{"num_key_value_heads": 5, "norm_place": "pre", "rope_fraction": 1.0, "bias": "none", "tie_word_embeddings": true, "parallel_block": false, "init_std_o": 0.0, "init_std_down": 0.0, "beta1": 0.95, "beta2": 0.95, "lr_head": 0.0107, "schedule": "wsd", "decay_shape": "linear", "doc_mask": true, "max_steps": 4992}
Each number is 500 + 40 x the weight over its row's rms, rounded and kept within 0 to 999. Layers, rows and columns count from 0. Numbers have three digits each. The size before them is the row's rms in percent of the matrix's.

# layer 4 MLP gate, 832x320, rms 0.143, rows 403-432, columns 0-159
103:419525486488501478506490532499545536473478434438509333543514556516505457531472523568505547509518483474506512471491478470441530558478504495529510472452524531456487548548517528425580439530477563452502507508506591454525490478458423471540464441448513468514501449511530522506534522528556518458523538507530431540526511475507559460407431517436467497503483514467504457521527579559463460554490530477516536489562453499546472497473535468539504491525508469558482498503484554491531479535450516
099:486478486435461442485475470467523512451550515519491442495398481519467519448570509576579487505542454474482427479516413476490488493489534476486551553538554458545487449511514411545433471494495551525481547483494518510524548469474484514487487443513472444472509436513472524520419433505459479487506527461531522454519531476550562431511446447499504520583495518558529506417504448505482500556464487528523513482449537444556507455436544438482504440470570510526542473422455504452500511557481496
109:480505548503517538481537500518479547505454560584547457496508451498430593506522470552530549509454489516513533469470539439512486539503427521476474493534559496529484489510519495530480534589453429549471446547500448529469488487424558494548557535465452518491448505445497485433453437494476523469435424567525537520453468522562472440506538470493513554464455463532495449445547531559524511531477516451507512477590546503512531471491519533458540577495544419525457542448447514510505477497408453
100:516468511430536533509522501537537474568443486495513458569536474524518411533499480551519527421473493526453499582512538516505524517572494501426495501492508482424454439488431515471472530438573458608496431491482562491482443560490550538559485466542522491507426487560566511524482447492465494512507545446460535477473467570511553507587418535448477470440479507423439441491546488577492454506462540534522424494558502440440540473472519500497490459486475457546455555472505497510533513506507561
101:495443499430532507458515517506511546526454569528508475522546506519524494444451460544480432489523472560522501473531489534503494571521463507550577515472488464547536465505505577455493516503432536550570459524500477520567466504519533554496538523521508487444448573473515484473483454413524543482494440476577469509540512513510571496446531518479537470380480412579479529525547427504566527455507482528458544531434505479533589507508483547408531457481457476489505470516471395433510502530630548
096:457520485503497395486484519512496528503458453468455453498464512436506488502485509467482436491452485573518466469454523514504489527522550458534554514509395492554557527512427504481533495549499448515458502452503395562468522534535472492485451557469507541510514491566513481439528462524499509538535508496511485482439459473537442443555555439551471395456480475484476493529496519508488540464431523533495464443525484475535561479447468539427494494484506476453537467504540495493482415428490521
104:548514475520477477541497520490477495487437482521521483485502553481521594556500447520488534465497494503540542517443468548500527529502507464500516486566516515580542535488420469456467506476513468469494552535363425518524410534464525510569418505500506491432459460520525494440484445542488477492526464433504482562480561473489428525485567533564476506527532534503550517417485518603579446528442510493530458517475427538453519462465466479503520498495428493530460455515440552508477463517498517
099:509513471512495546520489414537551477527488498470441552496504471525446501580486424508498533512519504512425399465470515458528501454443410467548517542451448483501522493496573479482469550552496534515440479525469474564410524520467526452490446438449549509492504504441472497516441525567500499608516520406586470543535504490431445478483427504512506486475476588483497544470489507547507531492538514486546560538533462530477410483549536493496560447497536548504509494534516526496487509523457493
101:420517568475531457482463445589563466515513469485432514438517502545474514519487467505529524499445502496504519519477477515499565478498457521472598583553484428538481544518490473484458475447542517486539473515509538475525439471423489558541522493486453495478476437538537539539540455569468522511485447501491531518535433525482577530543452534468510479465483527496530486527510453497458580468502492502489467522425496523505458516576475545508503538479521507477538512564486526490581457502559534
099:484501537531511575501449479467470531484502507512536461497499499547491519530590453419523470547443549507487436476537503531475453493535562520531508530528475497484557476513461491462471525442482511459517522495510502485417514495431513479489496564525564529501461526503447489463501591467478436519477528487504482534605479471462566496525517497456542460451519479520528486494529566522457523509439448422578514479562437458500491572564429529471468528498544534486409426469498500542490537520484600
099:503547436477446466515463491540465551505533537507500449451496548517521517504454489483461560478455477546456444493449478474550439538558536575524472436415497503545527520476444542481482452487432563439494540516447459423516553469432452542487473493477520501500487528491488472509485529487448489449450514437513535550481503460517519510549468504529600440471514455537444494544509553468503521510515531493512498486497491520488531460468508507500511431504461451606491472526521416473474519399440489
095:524411432474409532554447459559546524614507504478511513527526472512488553452533535512452506552450482544430514562560558475475419561532501488472528485531505496500533479495574510485479553491456542577468497473501517466512554485476499482435573485485609491507466508480514450517523421561527509551528475492460507425516497531473524476516602485487492520488435524516493495478490585527508539444523445467522480483483467482533547531471426496446530448506538517536490449546525468484490474488469521
101:535568478506462493404520524462531468510520417515440482545500489586511483468493481551467471521532472494448460496476512502485548529512526498480583538521426479482537484451458495502455543514465462444538507463545584502497539554450497528479434439498455540527565521512505513544509541503580504527495566465505518405495486482505489471483485496485480462467528537488471450473446436445477511543510478535525507489477511456520497493446509513481583425547466569534460513523492553477492505533489536
100:514550514551488514486521510492588419509521477412452473550529471495496544522495422506521463452439483534445511550492390515447608540517533505515533430492595521538568459571480510482487398527515444514539486481522538460535449513460481548498456507416550460452445506494480569537476461482519514537542471468454433500473472481556473456493453532501440475474458469573520445483525508565460534505474484601460410536512571510518567528448493514439500439485486495505390497479458552521493433476528474
095:483506517486449538499569487464531468539502523490501495522484521496552520520528555445458514509542486507505594541502500503516472473473508449542523523487491555438453484503549438506508552546457510453540536479537511409487488536436518544521477590512486582511481490474467600489491499488497461517483521532541511445522486475558418526582554503445487493485484505502552472511551504478473610502496556474572471499558542364511439452553477464489461470443520502614496558586451465557425539498536541
096:524455458489519572441458515485447583479521513494508495469508560526465526541560522546507462534510590504492466452477558505508521497526496494593483541490435455509461464527489533532547457478460565445520532476442477574583542503545488515512472513451474515510569481442452477521530482537543511485457505572486565466467532544455530477606435422554480417495453457539460463487529516522509476561527532461421473450454438523473504565506533483519466574512495526521506529522511475488494498525493540
101:473497451501586573465482445459477469503544496532484552519533519453472521518409520519498420437481527521512517481455546442486533468496492505407516540548516540466457507484436564512488524439526545536522512496433581497512543521544523470501536496531435420459551527493412537475399434540418443510475482487448464468501483491496444439418426477523539509539470552475536476477457508557510506489484461432486534543535484475532515461538532480548507503484500485500528512489502512557556412443499459
099:457510511505514497446419498444499525504513549437535464500523495472531532522463497458579559507579522515520522484474464509447541474436495482466570446440428472506509563360470473501555462430459477498543499471496501489555481609516435563458470475475479436490435518517537488449501468464555471505523500488421471512526496441452538415450454548504525477544499524552616526454501457534508534519517471453530490483423453509481501480516499475446457449529512557468435531495486547456497524473491499
097:519475474517467479485467486486485560479488468482506496469495495524482481544493453501524468521531417555469569549581475477509544536449527493482485474496426431591523530484499475503541519466465501428514499457530449538514488542490507490563498482545531480495512519491518533555438532484495497488498511542498534492413526514490426489474468556444509443477387440500492505492504506420454545547458524549495451626474453650499510554474504521499424500491498474499545542557513506485554505514540483
094:456521508531553482504506471481499433493530480492493495536528431494466443559495516484533496494550463524522561518535485550438515552495496550508477467441435401499558456448543477439453524498503523522515483445465575535534473501532498489451553500526504488553545472482542518491453481428516532497517525528529509484506494656465487519419528489534437476553567528540488562453511492561442525534541552494447482473402541542545525487486489605494444481517519533473518565568503545446431529465549527
095:525523563468557491532503511513489496477478590489479555548485580530440482536488455426520550464495495465478500521433500525536546485452521474482514499524558540529496495495493499490483515510572467511581538469470395510412475444487510505549491539511425471467516501473473506562491495481562467419465515516498615559490493451489515500496534545518496517557489444535465472463493494463579543524496515537504522491554514486528436474545498483480494534523435486481417528436487445558486505500500556
103:431533492496508509456502511474469512529507460593507523521484563451400493444459514443513437509391452443502548431481495492540484503545443465436494468458513555551507516483450500487553523522501568507512523487459501453533506502512521421417499505504530518544484423399470528495508515529542537556464485539474498516426511542471525456516496530506501500506536548564520575537530474515486535540472566501529513525505486533518471518511477553517488539554472540514515581500535518433477483505524532
103:497489509440501498467522417441419492470524520479506481566469544502471510525547471550479524465477496504436467585422517532494478500548521532475560566492528549517522456484499498544460557510543444439451506527454453529498515510575511535515535577453402468466456525543548494467530553486536569510499533473477526521536550535530536547506569537502476492495483422578545519491504537481470555488524483493446489548544505504453473556480530506492509496493507465499488554496455434562508475520430478
100:440505478516485481508517518521519471549470438556565541493562505481542535517508485465547471487559508561487545449429516505528584475512507498497540487488484518494583484539440473561533537464552535510466430512538536514599444520562478556471541567427526561506500511541479422508559513501518496499463539473515527450449478511428466457517482499520483447567520541508523503506509559500519512524500526472557501516536484493486443554481528507523481451517524508490461475459466436486560508486453513
103:471515540512481499458476484464535411522606527497549477464447516473501535481514498512448487533599530544504483559505460518457456534493471534441527513512505544527470401496496545459514495501468545533460570529493543524461511563481501551458436582576554529539462409481418515537537512607429473537500508479570522444456532493473484495519442599513464524589472466573481492467473485539489411516482562560462481544522471453504518477428572504539525520484477510509540512504505492459469480515509477
097:494455482468495487497412357463539516523561525425450520460481574490503440574525453454483530537469424589541454470540490500502410482489483526453500535471519504484512471485472540478420533515530541461534573494509472447501423505441479517451547487538453473555510470418512451516514502505439495511528559517433482498578494476479450490474486566501533465553464485513474451525446482502545562510484556560511552476455488503556542559520537580496486464533448443476461536511438485487445522501493561
100:523485479514520447488503560432480472480452418504508562460490467505569480536474501485594575457519535507448499482589503447489517546540436507497514433514537443539431479408425512501551574454518485513521428521525487480524446569613475516493563483511524451466529479445516495498490472547501479506485525425408528441484526520466489486513494601492488529514478555557480449497490504517525464496446429485502513467473576448514511548464571516459551493522462564554511504442447502515538499496522450
102:432488517549491482456435527517485530526435445541518510465516458478568499498529459476495544589511543489495481574512438443511484542565554475558501506536514598519471506491420477496600540494484547501603522420435435428508482460423498477467504506508499525458492469517496552530504524486561499455528553421510510435482491443482377549513499519485562509574482518518484438531504494556508523514513524493564498496459453499443558458478470477440461544459416530425474529550471418534521432518515448
096:488439432473512503474519516435527566464483466463491450546493550478424494565434454531512468590534569496547564468508474533513492533492583521481496509505536526474470491488492552554488515553456516427565493489469452471529423520483520498511436568489555551478552469451461429539423481516389578491480441513501477561487519518532498507453539544568486540493543568526418507465550510502517460480456510551542521536497472485518493544579490477483441474615482542530523481504490530527497460565515466
100:538494490519496478437522496418502554526421611493506505594489438475522529513537585495530514440515476501560451546477456491485500498511520514431510546511553508387525519532480548446478469521518562447486496455546518532524527520628559532513511515500458578487551502406549490482515552541457536479522507493467573461508525385517501519540498494550558482541572538466554461514493437474489485456580505529485498539461499487426495604527516545468488516474415492529562534479474457491504525476532515
# layer 4 MLP up, 832x320, rms 0.15, rows 403-431, columns 0-159
103:577528492491383462494475476544538523494514461579508521546465481561466449601505430529456545458451523465539473540462485498541487599520530411575534465513486520572511518496545495460474463513460540459426449437494537493535495504571449445516473443527491527482554480506520525524491540491452507532513556545453479471558515441560492523428528501493443455476478478450519517503456524470502454509500536503506458536541498546514547535534438445507539562473536525519547508480543523540475499540530498
104:505505525539454580556472531497458514500499517515529445551474536452517491415583435465537515492508522499504395511451491518448507456524523487433497450512539504516507491563499378470460504470502478532477541479467474464495474515522507559535569486491541502501471491465554507483480513554531518532537479481532497563511537514530472493428492542477470535494481421587538497539503589435533459640488616509442488528502477533497455452475519482504552500512487502480549507414519511561457507462441511
108:474433474437509425454525529481525509507553615501490534480520509511428464524512491473481518492546471550515495456498465486488510554502479504534556477524515413494452572504535545453507516559499544482475517533397485466470484519477484563515463533495493530521502409456494454509544543528503526539588417447563486438529559600463465488545566504531437489401486515549461492445463551430572527489464504545476443516507462485461513525497529531471498504468572457509522494483465459487469528533481553
098:498454481471486455503447432562467550494481493506521516458458493454449528506490602506523502447451521551529520474438611482536520532480477473490592455461552538538471411540491529532517538464546480447509523567479528497496511479471517479461470530532480481558467530542427492524476519531523545401527488426480494500480461530556476486521538467533447391464547523488510503562515542455506517566429468400561451571510388523520543504495542503521466475458518479523542399484550498547434512435494460
100:517479449472523519448514468494498550540531500502490545478553470534560605510488513510535510488420459501481457625516428444516497495484441579503471524530490510532519498482547450491527448460525441499481464491551532422501577450546460477471421545520468449554428471454475501510524476468487485546442515504547478549491430428575476506479466506500487474428518546464539475476549520532575494519509506452466483467476521479503450407470590555497431416532491514571502532559514480543452480465532524
094:518544542456483535471537520468474594471474470539479496531422552490515636467550509448520508508412508459437564544505453599496452407479502473507530427514519471482473474513527399456550476520453517595501486471496515472447528552556383425518470457528477503509462544512546515523423560477487532531445466515510536464467487512470556480427486596467512526477553461444509519468518523497520495537525518460472460520458530446507451472572527516551523452475504442535480514502550488520468561516415478
096:538528530461529417504524496476439537422475495469412503528501523487492509547491448440490506550510488514476502532470477486398455550454485491477542486461577510542524483552453557473461519509435446478437510418423439469500496447476539447505498466460533512490505534528503498537514495477569443553558519427421551480459536465521446491485561480431510579528508510478565531477492514557507496515419400507465598470526529548501476477494479520511435465532550543486484513538431541452482518467522490
095:489522516463463484490494478513503503491423504493486501451477483421435431479489503472466463431526539535548506540490473508494528486496559418494438413523458499427492486525474465428484437467474505497514532493541556458468504549505529553522593473533521457506545480508475469545497527515473517518512527519513541522538566483480488524499442493531501483565501463533410500510526559580438573552456492490439508485498485506526483500492523489509513482487476571430527476578491553499476448471467504
110:553478572467384477487539581555543517469436509507512479522482553501558438513451459519597504585463463453426512439522472495511532460468550483492502538532564509485467465517490515509501500524524508498445427534424466496521532521502519476458459454486493479510508574489535478525417525479537550485486458482515498471547483481434555425507401488450485497494514512432424472449501503460448444552513480510503450535439547515446465479558484557475553507555446483524534459444418488510491435471552437
103:482507568487476432468502492516409478460477564580416483490437451523437442529477552506495478475464434469509396535498465526493505502501478534499488543512462444494516464481536446530515443483495499527490482458434437392407484487528527521461551517458474460488493533520397519488470588436461461555491459449543531455534515501508488535484511541513556480554487506503470484546552436480528505408524483542503500472450505523522516504521446597482525533528508461539496470480479528432509395522513524
105:493568498487524551529459448511487506507514510553532394474463557437502464524556509529605468492478529530502532432483432580443521523482531501474451478490528469459502423548443494514489499429527538505554496428513445517495471465581471451488459470574488501518509545496526495473436525456485491435500569494586470552481500446526495513583440504564621468420433509555512546525475465576543530506437482524526564546466451516558541481433469520519474508496485483519547450508470463579529468487551541
093:510585544479494514500348504463417502474454478518563502524521508488483530494515502555454426486412556493498495482525502506492505523431514519490520619479512488539483476500433406541518479489472471520543423560498549547599492480563528462523523460400508484472522449513443553548502454528493458462497522475516539460405525510452444542463499520515537463531502577455549526521444462470524455511513574456513539567528523507481498489525485491489520476534498560565563585479500440517472513552531487
103:523531515503484504532467544499487549466566532499455531527493490483468513525438453528520476494581550492472538561486489464504462520525521481501482569543454471576474550544548458468550480496456513523435474475510587476548500546448459508467457502456499533473516479526524517471486468523459520486484455472520497483482550453562507491476451445452506598496479491499479463496533484497541499539596541490448545462536545542505517467476520559432386483557475484448469500453485498547534472559456536
094:473546479535505556524510531442502507492473517500538519469529572497523481515485483463545476512473464453551557475530509528444534502395486521507469553542514476539536484426516570514519481504494454481529509496466466508485515475459580536417500434459517578473534541450504516480411467478491452489557423492492576506537429499581500511511498510495468532502569488463447505469481494457517562490498419577549577509538510429516482542546532498514483477484498430521421516566532458473539506484440487
094:397495471494486498510530488453544468492509484431486529523492504488529479471523505482528489483485498510485511452569511370489526481441489470488540464463509473451507459515567506516494534470504510484532497431514489508499520511475509523491546560666444480432528555506486468492481495490572473569430515433525537509442506425493543487455522534569403527577552526502574488499430532569545640530475481454496476507434483494473496495517495506479524475469435478490526476520571495529578524468527521
095:407512455479503473523464431539415490509460565453468491516522479519497506446503439472475521526515456435491504501448511470504496535470422469516487478540559482518557502524461476479483482498498490456500520501467462495470447439466463501592461543444474478507478499570511568522490491440538461521518452540506489449571501567466508484534518516528550514457489520528624527537561511448539478543498448401439505524434454502477524516511546476449474576436559480514497430523499545487502571474480465
103:513484473507448455502500518535503494487488524530501523475494441519490573472434478484536465560509493500479487579490583534485415478462420491574516514514586522526516460546490534518482460540493476578495549433538534494495533469500504531506490545546478490442515481540442513463566549453500555505522521412482519517535466480431471548410485481539485560467471483444479507548466531584488434546491402449448534509519524459397525524471488490465460463462474518578547489539549468533483579521506508
096:465551491549440469539496475445490445488526449474450453555446481449501510464497474493462520483460539475399485528467573549506483482517549485504443437497516513603486510476411503442529518487575514559520477530460481447501511488520461544521496538527492540541457528587495601513459454466513523514475521538534493510478515460434482508525464525572474514487496508477558532471423502435589487538468544508479533474592510501508520495468570466522552610446504538493498535513519474505479500523536439
093:493529494530554534555401455466520435484514468484507575520540463479527473441518586500478529421520467456499476460511485523462551457541536562557490503521491547477574476419413502465507540469502426546468555568524561531539457466503434495424532539471540490481534512508571613512506481524521541542488537494451479416510528509509515498499558534476483479469559449462586536604524519524444492526487543438475550530497486451498541483510468496557566573503403469425431513495528561478580488495558471
098:478528518561505418491479462506474445564462491499513592467488539497517488528481439480536435496549531532467485539493439490518468462531472484498532498474482484421541496541429505499498529494460553475517471522522522536532457522534528472447525539482516584471494526468479539476530558521480504580490571485536538527536501584482512499505508541558486481529414496569453559515548507481504503550477469516492554525509521497516506535581571440511485546531514454529511521470540430544440503498524479
100:455552526475548474533463534513549484572472545573520550473503527531534510452524489499508525522519536516480536579621510536499567465543562510533505515480456495499540497460558521508532584529455469488524580458479518533445476516464487525456489500584558497483443494470460453504531496427509486495502466528449507525409506493515533440564478471483487509455530455532512479460496464569568474567541497533445535454484544561460506529548485415488554459412497503554504492533544486518454473563476520
107:564501499535519491465489485546442502518488521507553463535550474495457477494481493458523477467490514467595471477568491478447513555523503480478527530557462543489478492499450430473480554517567469544502501465536499442497475575510548558529490524457516562507456452545424463557551440479573488472517536491450476547466523517415459568489506515419496390459443537559495503494520517524491445493488498537537469454518521449497456473489543471516399484535564510541516508493483453469462517508404452
109:487499483519508512515443529525507494493517499474506399518540490551472509421425607510474496464496426522494528474578414464482460436407485503498470509518493508508430496499459485460540460534477535538526475459474470502499503520461506475524418467463545493463513487471505516478496503475436488565508489512503447483481438553461519516501439498526542521566441550509508556499543437517496556512545476516528469461433494510485497566438507515527587612437485483459462465525512505498518493478465418
098:528502493562567555524382571546496531590472499563456510475514557442560486508470508567433507501491518525444493506522509509445505543483471510570483519470480559381494494438497500535512562527511488508522533466577555501463452513496524533553524461515502471519526521461487491588450523508458450525535550450510562510477516501464538484416540526508511550473492472500502507603432440474538518536536479507550513525575539519521515495432493486507484485468532555528532561479490508510554471516487530
102:509500468464489418503515525586411540404413501527564523488474563473519454491467547472451534445470546588447520445537534520523448549453465544531550451521517509527588521444465472420511473558499493422508486526446455525488443539538520472526520559492534475492473496480551489492440500485482476477504480468488521506501540593511468559465524560473483574555470459529506493461540467513549510424409447535493531526497467499470518535541478491499471459597496511465478448445527497534507480499529478
098:424486557484498560474500599487512600502495508419549506551501461586426508524509523468584526481426509450448517465534467460490475487581426535531493451495566582450501492534535497518429530562453508460509458529417498533543505534500503480496487518429531536558391526474569443538551531455501512477467451520431519404514521496533542478486497490507425505570518458496464503504488541517527494571484487454587487529507512507500501498490441482453498503552518533531418489574495487514623524489480576
100:517512487477466479535539520482548506530403519544500531491506430500607457515512491472484504474493508469570490504497481543537538527505567519451514498523444535381488504470480465589488447551450450501437529443488529578432450436477490504480556499518547473475517484438546448519545434470494514446513468473546490520456540487481449497496501538466525487520475499482487524513402545529527448482538471502453516517512510510492503444515537514621535438482509453481568500535493511463476440486501528
098:453493464491607497449536471551534538535446542471458478510526530457540488469487503485567525502557504384486540478410557550463442483556532539504488456454493502504489500547489539392517544567457448524508526433448498563427512539511505352518473482511541548455516501485513488538534504496493514499553501403473462530537459430545455500552510449505538518520452598450537466506429572490500569502492556492432553501542574538448487521541529470453511507552495504497433532511455523515487446511552538
094:461453458461503445436525475457500530447506537415569508492544450577486477549479579478540490507469444502460489523501529501564427521530532506450507466521507525476559506516493484488487505556559546476508479557516490501490534547503475470467469510524470499542378516494416414486545486497562521462499487527501546451482456534504503601471543539583519540466511552518478451459511469468462494427464446493512522472548516516533391453476461569610523446576565504525497516501432466569464548540491540
# layer 4 MLP down (transposed), 832x320, rms 0.138, rows 403-431, columns 0-159
099:526431501502527517504509475469474463517559478494502529453464467489546522508494526484536444506570499557497515543498459506499466440511526544492474445556550461459493532511497456504477480428495391545515510450509484468490565484475504536499530574537521486489491539488473437541398547448576465518504527402483485450469496497457512539447532472512500502554453504496537507478611608653502537512566471521560438531509502508511539549447522553492551514504564520565490475440420568487531547445525593
104:471411519523515523462518462443492483465527376570568505513486506548481485507468427552542490580496452435477460406509495475508494489484579517534561443489534479559549511463477515469505492500491569529503517516535472579481519491505526425453503514538408450509520546472543537530476545447507467457418442582487537591512465487484511503464464461463484519500465543448501503527462483480521485445479418511471473536562564559498500535479550489574509521387519516498515554473428493502475486431467512
103:509506520508489524495482574527484496519536543504491456494550486509421510492467473454508538481555449460487521509436562506507571482508465509434439484574561529517494455511553466554521500469462488530415547440512519539499454535548465511411527512498506483508483550498471490452494561443427481526544473537503555536419467490527435520522543565513506470556511488477518548476463513487524495559494608503472461539514460501497493550496468498534486526583526527508541482497534514433538447464547485
100:527473490468509480570533491538480425467444518450512524582490538456528474471492471512480617498478480549494519503522471431469486482542433477507502493448475443491460469503522507428539517422541510508480492464535589589446501486481453416531455468518512436452457472522573521472499482492425475504518533486505542425495493539481481464543464520414463547471538473465541499472492514562474492501490552489420537482531527483507438513531507540578547474501525557569531526504449504545482515517527469
103:516519486447521462534512496466520528496523544566542421504474543480514497530543498519510503550490542486529505412502524445443533491436431488486480518524459455572385514470428587442452488439496530511529465395481533491505500470471521520493551428458564485524468491501538438522512434502497554495509520503426483483481473524447523567479479522445477471565542464550453440601499595512507453471493461521471636537507555474517495519472475523574530454472473448562448519490498518479545536533466482
094:509464569531521462544509503442435506490514573557478508475577474479462505493508513536510491486520474502495454428516545397423481569498452568520544490502494531485478468468504526426529478549485434480457572492504465494481489508544522517473526490468519479466545511485410485452521464558518508411582525543484493511518435544572487528488471488521499466441513428553513565458497468488482496449500534493476517524507534486560530465486487555514560515584552552509576514501484493438528475463505471
096:494459478484532504543484507429430528472493434475514532503423467531519481505484536493530455506543537470591527457535533594507498517537462545496492523429462483467515546442476512518448481448467534505531487478526518408494515572475561470440445518528478466463451419525547465513563484492493459482503429426502435468575497487472515489445504539505489484483514495487551511530536444537525464545522467564544463496508530481612530510507437502478544456488466513445476513434510516528427550565525540
100:512510557512507534551556574508451470515482516465475461625512488555475476570593502470485487514456552512469538469512481478541480481449500481470474503500557433476524552457476500508448553492519521479527580449419469513479448528540531465493551482457458477502498485504504471507457532442555488424473449497459541539459505510501479487495546584537403476493499462529527563444553541493515478507423531486477573520524529565503559583578453539453535487524479460480450480499494513472515542457541487
104:541488412529462510533446449504575493538530514468525505473506493510506494560475527506477480439458466523517537485508440530534539477436442563499518488541551440544485489481494466474498566423503519481524509570483457463508480495520491510519542478458447538489507435561501458577486501523530462509471541573580596493553454487526517466431438523569495499571509551468554550474570485585459530455496534579503468455408478486505509471484495495521463502499408513504552425456523533498536476565500553
107:515454569472524597550550578425492548536480508516551540604500468555495527497430481524525506402516466509521517431451447470458549517499563525496482493529521504507557514485452405435522454487505528508485490513500492562539455481507496432449556495548594523504445431576474486461521428495508515465506480561530504523469436498529578437406484534495445469507565425503531490469565526499456534549519438472461479503501577438512482519530455510495534462586559453497427500532531513462468477484528549
100:495499472509529480566522527566458484472476492514467527481534473479547475534552469539456464486482517543449527529493556572506500595496526508516470534513498469502506521481517518524468431567527509531506549481470459421533451499550522493459422510523446511427472439422484471550475443519515526480504511496453453466551540525572505515463516481453524517453535504470490574477530572535447481473484497494521427445419501542472511526468480528461513546453503499424553434512469532498448544559462529
097:445428431452534494510509546480536465496508446533480534468436423494417464473539535446540477447500415473467497498481496534542494500528479442476413490454571532535515468521491486460466515576486482512550524476551487551475511518469458576489557510487474559455536536417530480517503449456471498591449487523489445450513458522578467479488493423508466532492475453456446535499483530482443515425434488549425506405489546481559492472522522476502576504486500484518501473538465518498479509535522488
100:509472450526495512474537557573521478563545528507513503450556538452490479449497493584553472531497453498545542459461505428508549530500449459544512547556542516532540507528545488481490464484470576520546462509509533414495504509476522475492472499535515554479435507500436463514476503448530477549537485445523528508473529517498495486486509568546459494455487516446510541470496470366460544551482525553480511514446529513519502492513502503530481469560488547467560560489596555492397510447567474
097:509456528498543590485569497471511494438493472460522459439536534485457503519484481495501579476499515579524495497428527560536509542558422478441511480494543563504546489486504485459497541471597523517532560588517421518423560504490510468545466539516476543514528449486477493489504575493530537455522502498478483458446520488608559438481509399468464506456446437545513512545489520500428542526413512474513442538488518551406476494442512450536515474479540489467551489494469549487507501541538484
100:503550451493533526589509512500509495405467477474583503468527488474534499526499542469580464504519533555493577503528525543476559497502443540545495455553471534482538504466472453464466480446543521549528513512462484575547484491500490486507551496510589475454411490465423531474439494459494489493500456487535496460491513503508414529542487509497466488462495492475554523500552394477419454434511557481503500443539446470514547610508574538502542486505617547504540469544479549497492487525472468
100:549539505519506552488531504531495501515525455451522549478487496471524553514519536454514488459440535511547488473500534534581424533515518491523528545534531468467521444468513560513498566467482538534438491438521492552391529552557461469512495530587529497526506537414505559511457482521477487460533513459452514449479531443486544542537481504562497465517527506533433518411487434490467568416488475520488501443573458526511500547485481480439503483528582481563493584558434522534559526508506481
097:425509561512533494456547510551490465475558448519530430515528470448488452528510497493519572514461435524489513469480505443474527505537485502550477504519470446518437474486495395437470491528541464511571431508470532443538474520516599466477470598479513496517495376529554496491469497508458478480540549448486474609531471550542523504484495487525469488515438500603555574529458518566472475427459498521486571495520492505462505530524479464458473498489495520473501454549488433526526495490564537
096:499473527483477428430491534511503483473466489508517491452474463471493428518533494469465409429524447512507574449499438497451573539451484483439450449534495493488477512442546508553502415500523481533502516445433524591535510561496464493470526454441474527532455570426425514530463575444475467498494461551498556496440472539553489506534491451522538469530473542493457434426511514491546483436470520472525561500463523493413443499580506498507478551538515499538517506509482458480473471453498526
095:506506516507529530476447526468520474489474636506498515448466490472542492548498406467568487524497511455494530417540499497479472499528418540515498507510446517550470449521471488472520547509493505487503481430504473593591528478498460479514515502536456403443460558473529458432485498540514491438478583473447434510540507444574485485507516497482538557547584558540481514473491514526493467466488507555473535504437476529483467495521560527515484503540484538510544493469535559532546476489422468
099:497580488472510601500504531476490444438535557509518415488508474480564522537470542497506447467484530520549520467484529508461601477514505482523494438534511485508396482420400574589494550457489524454498580522453488568491534534527537450454524488521522480524480522521440547530560524420514517465534486522456452456467506538467494548544504515475571526455508503591511520530415520474521469510522474518410478486477475517489506549504475540482470495485469516497477486480519493439522561423468447
101:487463456485437502549491485457528476582489496467437549447468445509611390535486542535574422446523498485484540538472532528501503559464451516508521541471541503478497512556479563508465460465570500480514551448523456593562527421538496477529517471510474520537473464509444542634433507516568465552556524513484495512530445585491452422567533508515485474394544548522480496554436479503467439420550548466540516513432515476515541479537451541495523492518448503522592501511459479469556500575459485
099:445501487446569487547476430507525467529486453549474477585563460517570481438414546530507527447518556477542443542535531475491474497515569546524421505464548450480479578549479481511478556498503464418500515515506421407501446562497519529447465454482418532508558479494496479523517625509514467513476531532440425523530579507491523482513514512541497432533507495516540506517484545536525473552507579542493464530469480472558455515537462487527600524492459494489489484517573543538507555503514505
104:487478451564487522486471484478436517451476502572510533487499460470486454523520535494431487523442535557536506483425552545463441456533462513449537504492499433416449420533507465522565501451460478531532512417496479595544493488474452527441552481543527471511532603470503445497559538461562509494508486427496462466481520491482499491490460521456554562415584464515576550560456456459520508450487478506479488457473591517506507507515517472442465534428440559497463516534528525453474457534552552
098:479577539517542456491531461492558501560433454514470417543474573495547522480516601499541511521545413548483499547519519458550470479494552482442498468542499466520455445525498487556478501542512480464467531476507540468502521429439460511499511515484592551402409534471457515567568486409476501545499519461500501447514489453470416519558574515553557474493431490535553425497493520498543481545486557478469629520513486482488537498539495537498501495597522494527513498578466504536486498498428524
104:502562527452468495600503551535549519533493503496453466510548535498552497550467505433479521563522502526540525578508560573550502526571505480412528518524459601428437508476478524491404540536462490450518545406510533566482515510537564479517564511576499504526416480457445520488484545464580486510539557511538492511542478449514527431533556521468627443507550450450541447498520518503439542513536469483486515472478484555537457528517424501546460511385550484512468528477469541476501500495478510
099:532463501518488453381598460512518466478505423469518548494486526550458495521543490477538549514499488547526489509531431457501493552480513487571554468434546539526473568471478483450488452525475485484448548501537471488497439432448527566510537524485481501504477509515587464448500490515433465508527469506467475528478454476558527463465587538535475457522500604478463504499505440465431455461493500456479529532477495419551545500516551542519500521523490481490554516470528529509540466463500466
104:492500473476497464466421535497521492472492520517447502499471467439512526467469511524449500489478417483437483509527548511500474440519556542546450474475522506530499557487517607458547467510555485466435495455473557535566505487509451543543550572447492443484423540490470526496465547513526445476595565427552433439519507589497484521499519535522456502505467485526448519506528504480522513553545523546489455498459492492495514529500483502487543525501551522466517518420488556576547479480468494
103:487517442467485517529589452537464512534504502512527514477542462466458464540494495483445507465550485560501450416518499540418481547558481513487477502516508429526553500378466492555474435584463544526435500494529442460518443479580467568544547539512505537551518526519568447539517481548480487543489511480568488475538531531479529496490518491544545467473486521512465479446461393505501491517491422536460541487486487482488551495508472511520449476454519533528511478462477475430553593508513505
090:505519460560508526516512469491574492542473480498447507493496514477464485410474479515424509478521571531540473412542464502513532506521505529455476541428470493509496489485515585503508566456426557517522530416471467476476489489449501440537518474556538527475500509515495548556528515441455525443524474464508499524436513527507473514475477448493522460513546554550452529594500539530508511432537580508485507593494553486508555474492534549433519526460492498515592526479550483470471518451544504